config.yaml
num_hidden_layers: 10
hidden_size: 128
num_attention_heads: 2
num_key_value_heads: 2
head_dim: 32
intermediate_size: 512
vocab_size: 1629
hidden_act: "tanh_gelu"
norm: "layernorm"
norm_place: "pre"
norm_eps: 1e-05
positions: "learned"
qk_norm: false
attn_scale: 0.177
bias: "all"
tie_word_embeddings: true
parallel_block: false
init: "normal"
init_std_qkv: 0.0469
init_std_o: 0.0582
init_std_up: 0.0671
init_std_down: 0.0671
optimizer: "muon_hyperball"
learning_rate: 0.011
beta1: 0.95
weight_decay: 0.0
lr_head: 0.0074
max_grad_norm: 2.0
warmup_steps: 200
schedule: "wsd"
decay_fraction: 1.0
decay_shape: "pow"
final_lr_fraction: 0.0
batch_tokens: 32768
max_seq_len: 512
doc_mask: true
train_tokens: 104300000
max_steps: 3183
dataset: "wikipedia_en"
Each number is 500 + 25 x the weight over the matrix's rms, rounded and kept within 0 to 999. Layers, rows and columns count from 0. Numbers have three digits each.

# layer 3 MLP up, 512x128, rms 0.0671, rows 43-68, columns 0-127
484470478542510504497503547487488518501501494482507503462493520467495480527489505471507466479513476551502462496539496491501516479503489484504525446542513505517483509477535495531509513466538505547537443506452542494486512490504445465520471490514500469471522498514501524472518485516482531522477494495552555514482541541539456544511478532484523497469468496487518483490482508477489495496481
484507547527499510502457471503522505456481542477531491500471455462476487500469543472546450485506520512540506479506497555464525485513529515530483480504509522479524450475483460525475524549467517513506458491484458521517550492473445524481493453488507530515497528506493517486511456492498528505485562498495458561517503474514502540517538478460484479498517535505464510532468527524493523518473
480521496475484481482523499457494524505476470536500498489462514488507509432491532502511500459529504490545491482496496531528527539446518507476548536518466484520553553514478462477492481497501477507515527509533479496557435520499528509489480489507510479479500497481480527495494509496513445519514459519485556481512489560468495466475468513509497481554538513548495481497501489486495487519502
505487502510502498488480511505489503519479511545498498497514484500503535505447494479524501485497492504522520513499503506496495495512498514471493479508506524489498496477520488492508520493502477492499526510514519484516513477495517524479454482498520454497559502529511480518534501511483499490475487520499508489482523518452488490495518488489487490540492542528489495469483521521505502490502
499475504489509468498506507505462501501498486487470456482494506522499473499559517513513508439491505508544518489513494537490512504500518519514495477520482517413509500505476465485534499501512476508523519489523482504472492457504466522526536549514524509452533476500516483504489509542475500524477497488513512503483518468510481529494500481489545537483506491486511519513496492491489510513489
522491503523500492518477524467498487507504489468522482512496517471485498485527503518517513505513502529466500489484498508507470532476491491498477477551537482546504443510515509499490530491466503478492514488483467494531522451470465502483504475502488523478527497523498482503515498481551496519515502491497485562525484549505427511531496492575481480505550504519504498477463452553531514490515
535477543485516484459529504488494524502529477457522532518496484493528488531467468484478484449501491500485525476531508436451538512532534508513453455486518508486506528517494536439516558519490439504500530480452521525531462538495460495500487492507464540516487491538552523500465554548533491460555493438482517475465536515455504490509542478481509506491524505460488501519501490510501494582489
484483520513501524490524520494515530504537499477542515493491495496451512495479530490461523462534456519507524490513491513487480508546525485495508502442466500489495514506465471505511471459539481456471501524523486500488535478513483540487514477488496498518500521528550524498509511514529470471477438494509495503477506522542436501485483520506505533518498485523551514496524496487452474495477
469508528537517503478568519480485481498501525520504448525485513476492563478499487527501519485522519541483452484488513511483505483503507506515540539461499512505504541495496454528504488508454508510470497556527497504528507508509435498509481505556520486493491449491505457560454499495497502514414496488536468492496466498481465518501538452494478500529472473497497478525495534518484503515483
521499502513498469513459468527544511462488553486480516449456482491513490519510485473553524447535481503510472489457509502477504493468496528498451488527457529546501482484458467446511480535520517513508495495525496495556501513490475473465479461487517524487473506509526501480506444494493481522528515521519494494491491561509491509521529507464509498468463574518483504513544580544511480515530
480512471537516494525489496499500524509483487490526527492567500475503505478527491459515503499493499518469487485483514539475477484454476473502497470479496499548534506505504532477474500500490458491530504513517516475508482508492485497486468506507494467462512469505461531494475543495538533474483490530493490510524506535536474536497577460477458485479513537548504494488484514505486530532529
475443481513524493501487510513505526495501464484502544516474478500476516480451475506490519474534461504509511510514537527501521515511513495506508467522497530511489527509517500494526494449505462532542488476503479487525514483513496541470519496484496504484501479505490502503518472508515514495484537518483531513495528522515461508478474491489475514513529484545482501487492471517508473514470
432501509471498566514493482506531552514510496498462535473437547538494496468503506526477544498466540490540475429469524516501477502466472543483488528527495477509486520476490503487523458525509502497474459542540503462549450486525556508521496464555493480491495496514489469489538488462492466509479489481472500496542532488517474490557528496459494519504485447463536529489515549504492502512469
518514556513506492491489507515506518470529493534517523460514491517419517538460489477498495482519504486494535496487464469533483512521544466491492461498500485530510502464492526489470500505489517497464525507484479546518505497503439495497468460526482534513502493513474515494502463483478525543473501528482485516503495486496454501484467496481494510501542491577471548493492502533493487477529
532460481519481478489481515505505485492489481524482480501529464491463495516501488526480513503480481466546529422482533511503500521497516511530539474500432503503477515480501517506515475527533453491531495541527510491497472489492464518492495471511483535485453463515495503545465475498496539510522460524501473494482479490507488500480531498511515533490476510499550501489541549543509512492481
530545525477559500480490479478533510553538505527485517518492517479506527464498502460519472496478492433514502478507538459524481488447517505496487439478497523482490516517460531498519551477497466488480516555501477495527525501455520539541448483510473557513458515485484468469467517504520521462515529511514497550459509518515493504513466518509496483499487501496481538534490465528536481476470
487479482511520444497475498474471497482479463478469495477518490486536527495483463494496538519454477461493461459509550524489515490488518486469493541491486551512506461481499530516492493515509533515517537527503504468512507497516500516528496498525499518506489466526497472501496515540473503472504524462505508543521551459465507528451502500506489517493505522472461497552498520494482504514533
486495545509502529509526522517457511491504481494484484479491527504476503539543464493479454481483483499522501483529472488461485514497494492512522491505481530469510541503482495497488485499526494497536500526499489533456527516521511511529541503515508502463516459501510481487510562491482490452512524480527481467480494513499499523506501460427500504529472517507492509533494494516485526461489
517537530517473518519483505477498511507545463507518519479518515452467521473486506510479490477506534517514538462438486510480494502504491451492525483517479479520536505522473504462511521505508523502501499478496537481537475533527491513461463491523484475465502516509536511502490476524505440509492487534510544507514508513518476479525520500488480502489495499529490531451476535491509495509515
501481484520480535497496532504523522547482501466499487498473490511466518561515496486500502480485497518515468477463489559511502517497486493487528554514496471514506490458505483479522528474518470519434510503499518504510533514498501568506540496490516480514477539484523445426491494534498511515443473476458492509512497505502497520525584448444442494490479512491499538489507481520495468499529
507513508512521522495482508444519474480510521515468519450500489537513492505475518470493482487490530515532525538536481520518546549539484491489519487452509479494499491508482454515497541467525494495486529521492466486480506496523500500566547497484500491480474515513503516521515496469477501501524464495524546490530525501538473467507536466461495483508479473501505541476547481523468504492461
497504487481469460530467499501511506493508511445526528480455510480530532475528483501519450541455505503533487556476523514498525493513546511495510570492475545504507510512523554515477520477506523490465516500482496439472489476488530482497462467495515476467492491495529467482515495482466503531513528522498475483515491519533521515490526483479488503480462537482468471501475529507459536531537
522530491507476436520484574466521494523532483514479461483500500526498493485522457481493517464509517512503483463480471521495534478494475490512540508498493489510476497503509509465503487453500497525483529520488496502477461504505559469482470490530494491469497508502555469495509488501497540474483506516508524571480516486515473539578499503498496463436512534521496511523512536478503481509512
511476518521478497513507516462456490504537495507505497500472528482486492547484496496505488496479502523501505455474507529548495542508513506495527497509505527506518477501451493501492553481522518462469502484501506505479480536521528483479497504528469484505528457500529543495531481540517479512512473495488508492527485531477499461511478483504497514494519481481472509544488514513508457520501
490502525520483499469514485437501513468526499510515495541453527506452514471490451500472471445448423465493504457491446529588535526519541508519541533489562517465525533482468516551479485515524461465519519542510469527490501511505543485530506472526487508497504518475434536528497491454493521476541522498481524537493500500525457466512481489490509518491503508505506521528498476496516508497498
478517469470497499497485527518488483473511520477511547517521507514493530534534508464490537499465515458474472479457476503471505519505545529496494523507500509483528479508546481489530499501467479501496506525522486529510465510491496485509517491493517522495522422500504487504515486464484520474495480520487526492516492518507454463495521483516512484505511450473489502492490501520526513526517
# layer 3 MLP down (transposed), 512x128, rms 0.0673, rows 43-67, columns 0-127
536511463481486519526507512484517513459495449513518477507550504526516526527474502482530488504479535470486555475430483484531482498511505500485477534516477478505478450517482505525489478526509495495522530504483491537478456523528527502475468510510503507508519483515486501523477530499489496463546518517477495514517481467529490528533435514506517540518479516497470491493483483471549516481534
508498454479501485535438493489502482510463489507502510514523511509565523565484477523437540503530486527452493494517489453446478470495469511528505482488473499496494507528489472513466476501503507463501497522532511448442478514495498494529548529488520492494540499497523459487491462469499502517564482561546583511525500514526480496483454527521488484527492515531478510521545489518497462491532
554465485496473514513519556517465493475476494503486516489481476553511442484518515464462544487491480502522546530470474493478528491509467518476518525485473526544464474490507513500475519442524509466499527492490500505499526550523511491519506490568538500553494537461486519473494503492523471478516508493480485504494515473483517448513529520509557513445476494523471518479513489483453480489512
498494495480468471474502505531484510514503475479519468501524475495475507471528493523488484519505528504516484494510474502496482502504483512497568522545501519528501521530486513502533465490497509460511476494515498500505463493502478509520541533486484500484468502508503475487483466493507493512502525508493494531499466510541486502535515489532499498489503481472506483494494494507501489494509
489519494501513534496531514505511440492453527497515526530463541500523497496489508551473478488490489522505481519538524488512501501527499495547500528478480510542514514540522488506488493504511532498515488482528478509520475521507509504487483477450496493497482489503465510478514500494509467481503467492473482519511513501472503513479490494491555502530483458510513505495489521479458473491522
548481470486508520489464501459480494431507517515500534496525507546458541554477477512489532501476499461468477502526510504495508504460496541460457527516497494524524485463483490500502500461531536492457518508480502501505530504493518487495545481459521509503471511562471493504542472483531543492504495544509547534481504521474542548474492533457494498517526496506483532466484500495494508492455
486528478475489528497521509524470493558492509493538526476524474496484557506504509514489536490490484461464508524493482505529514530519472489498530502506457507511507488472513503491485528469470585478512500481461473504502494510517528496494457495465518465476512477536507462464516534509495557479561506537497561528526529441457448501474483552521475490515492463555542453432468497483482500503477
502509507516554531540521471509473499494469451530498513483485491508522522490499467487529439520500498497554469481471519531503495505475479480481500508516510517509525484521522491503500491500490520506534502491475513509492488506453486544504521497449510494420447484518494492525448561503507499508535514490475511468462479514548483481537518509473475536508466523517531481537523497464512493498463
529497463549512517539463494482522520508494497505508517466517511505507518464510491453489510464443528492485495501520500485528517533514519453523523487505514514440465491511473538460535518513522507475479518457493490494482524506490499466507514533489461468442548486539507471487495510473557506492509468486503550404469537492570501493530487505487515462459501510532524518475482455491515526495514
501489466546504495518500490478479473526509490496510481486534514516501501468506492533470468509528483483468502438471520457513524509473513482470455549527517459470517552501527493532499501525490510539504490543530490501492493488507463536543501490489529513512500437522460484497529455489494516527517509494543504529495556476495480481520529509546489494479478531482565503458431448536466506476495
514448531542445486486544545499526485517514486503477553525474470515481465521504503505507502529490473499481549507518540487513505518558517505493516520467499447524490477478494487502514481500533495532477505481468509498465497510506511530477531482508530499527509522511507491532427497472509510505521525463510502505481460510441483468534468490452484503477506482486497491490552473474518516512517
485502540508544487520505489453527530441498448493506480464476503511479526474506480501492478502511514495540568545508543526504518461461521515506512479495530496518470501468507497517499462487532461499512498479489491444508508514521521500511526491494486530499502504512519507494462494493516497526543500555517505522502496475494492537490496527477465498491509464490504465512490515493487488500510
517524489533556464566489575535485465491494500530497492525557484416507545540528516453566492497510503456474526510500483446489524498539556409496490513482486488483531509504463486540481508496492503535504527513478485508426562504463496473476490484465482523536544475477474506486472515481522511480474486521516500470500495488505458484522467502510521511485476507543486443481515494496523518540526
488504473499446539484477487495520494479478504463562485537489537466530461483492503476472511502504496553517487500491502504482490485488474486508497491542538483521490488560488486483509490504472489449545497504476486560490430482518508488527524489496532461512493570530528465486518504461530547473517475522549533465460463526512534506479475539533473507539486492467538506513512479484510511514487
493524524475514508495537499505506469509496489501466516504492502552525485481462547482530457460495504472492496546455500479456491491499483499526496496455519539477498517482539493481523503518499544514475522533473504465490512456502529480535535517513504463502490518523512483480488516502463495507448512496512501483548508518500501514490470515473472536500545526534467502510496473470481514483480
517499481487473497521541593539465489568499503521507498500519472510463535507455487499529491462518505424496518493527457445464467531491545518474499519494491465488485539466509496498489526519524521512453497515525472554464488491478537480475499489483480514539521533514489492509485449509521502497494535505537472515513511471508521495522494485470466528526493485533491506474505490513489531437482
492462482495538497506494472497497497502495480503441482552576494485505483487517527473531488511480452493499517491546499479532479504491475505478497496520527498526527500517474451484509505472493532448498469513495518460511519520514487500481530497505532497497498489460491501462544471511485546513512510484530499466514527506481452531452545494496498517524495474550485526518485524505497509503515
493519478516523484511527499530488485509477523540488513491477502485532533497484481457514507518516512531485494442522463491550527505479482491542499490468501475504485499504512508479500483524496520502508515500481492513505502491536475502513516531496533493487489456494463481464461487539494554504475485523476458475522501429511491501455479545510516484491500494486498512490513475502502489560501
485546507526461499493493523516490476523454461494497479518456520519487482484498503477498541495529493486471491491545473469515476503501523516492489512491483524499488498486485534508518532504442506492538515491517505499466466512490507522498504505510523498511473504528501524459536501498587493511517498454498499487494471477532504479482474537520464531488488500484503454519498490516531501493478
498484465485506510494478500490477509501529499487510541509543528438532498444510480495492501490442482535458483532501553492471522514533514516538483501493488536515513528524495451528466509465480504495527498520507495480474440485525475495482478525522498496463508538473496517535524499455519480477487495518542508464519507502520491426445526548538524500505490487483500511467526503498513456572531
511526502478463454502517500537521487529533497520509484506510492495513500506484492478530474508536538520529506481481514493508499466477495497480520500499501514490477505497499519531478477483494525474488511513534491484506505483485520486460494504518494473514516465489534503533483522498480486512505470496453453552494431522492495523527502511527501540495486519464490444510472505514581518539508
489499484483506537520524488519527509521508514491488444516493510496511467520488504522507524521493516521483500496504514484488496505527520523472477484504471484492496570462509489527453502503511428495539469525516475483449490519519475505458484509471504487564470526491504487500541504549543536485517479465513499482454458484476499467499479500534496531541516491514534492492503529517484466495482
533507522549505487469494488514528516486496503476484485515526496541490513461515486445494478474490540482518543543468524483468480527533498464502540508506504520507495490502459493500491545538495516513503495481493490461509517475474501503549489512525515486500521550492505503510515486490497469524505529489515492505503558489472480505503477446454506472497522474474517493536515499507474491499494
523539491519482486495554489480450507525518517504485483476460469476516497469506504494515491505472489461527527518491442484534507502501512506470504511520448523499493568497439523496506506488496519520490521504491497527494511467503490527478498485497497491460513465486464494505493501506486505518516475510479509497498533498501534520502501507499500480513510537488484520472456515533489507482531
481448550514480490482512513453532500503487512509470496486522488572521537489486494452515487507503487448487440460483462524534497463497524505520457531479493528508557504488464544461477519549521485491494493460499489539500486468487509501526467471511491527489486505480525514521494494488541529528539483494445522551524466444510507546507520517471454491517503514504500484491540535495516493458511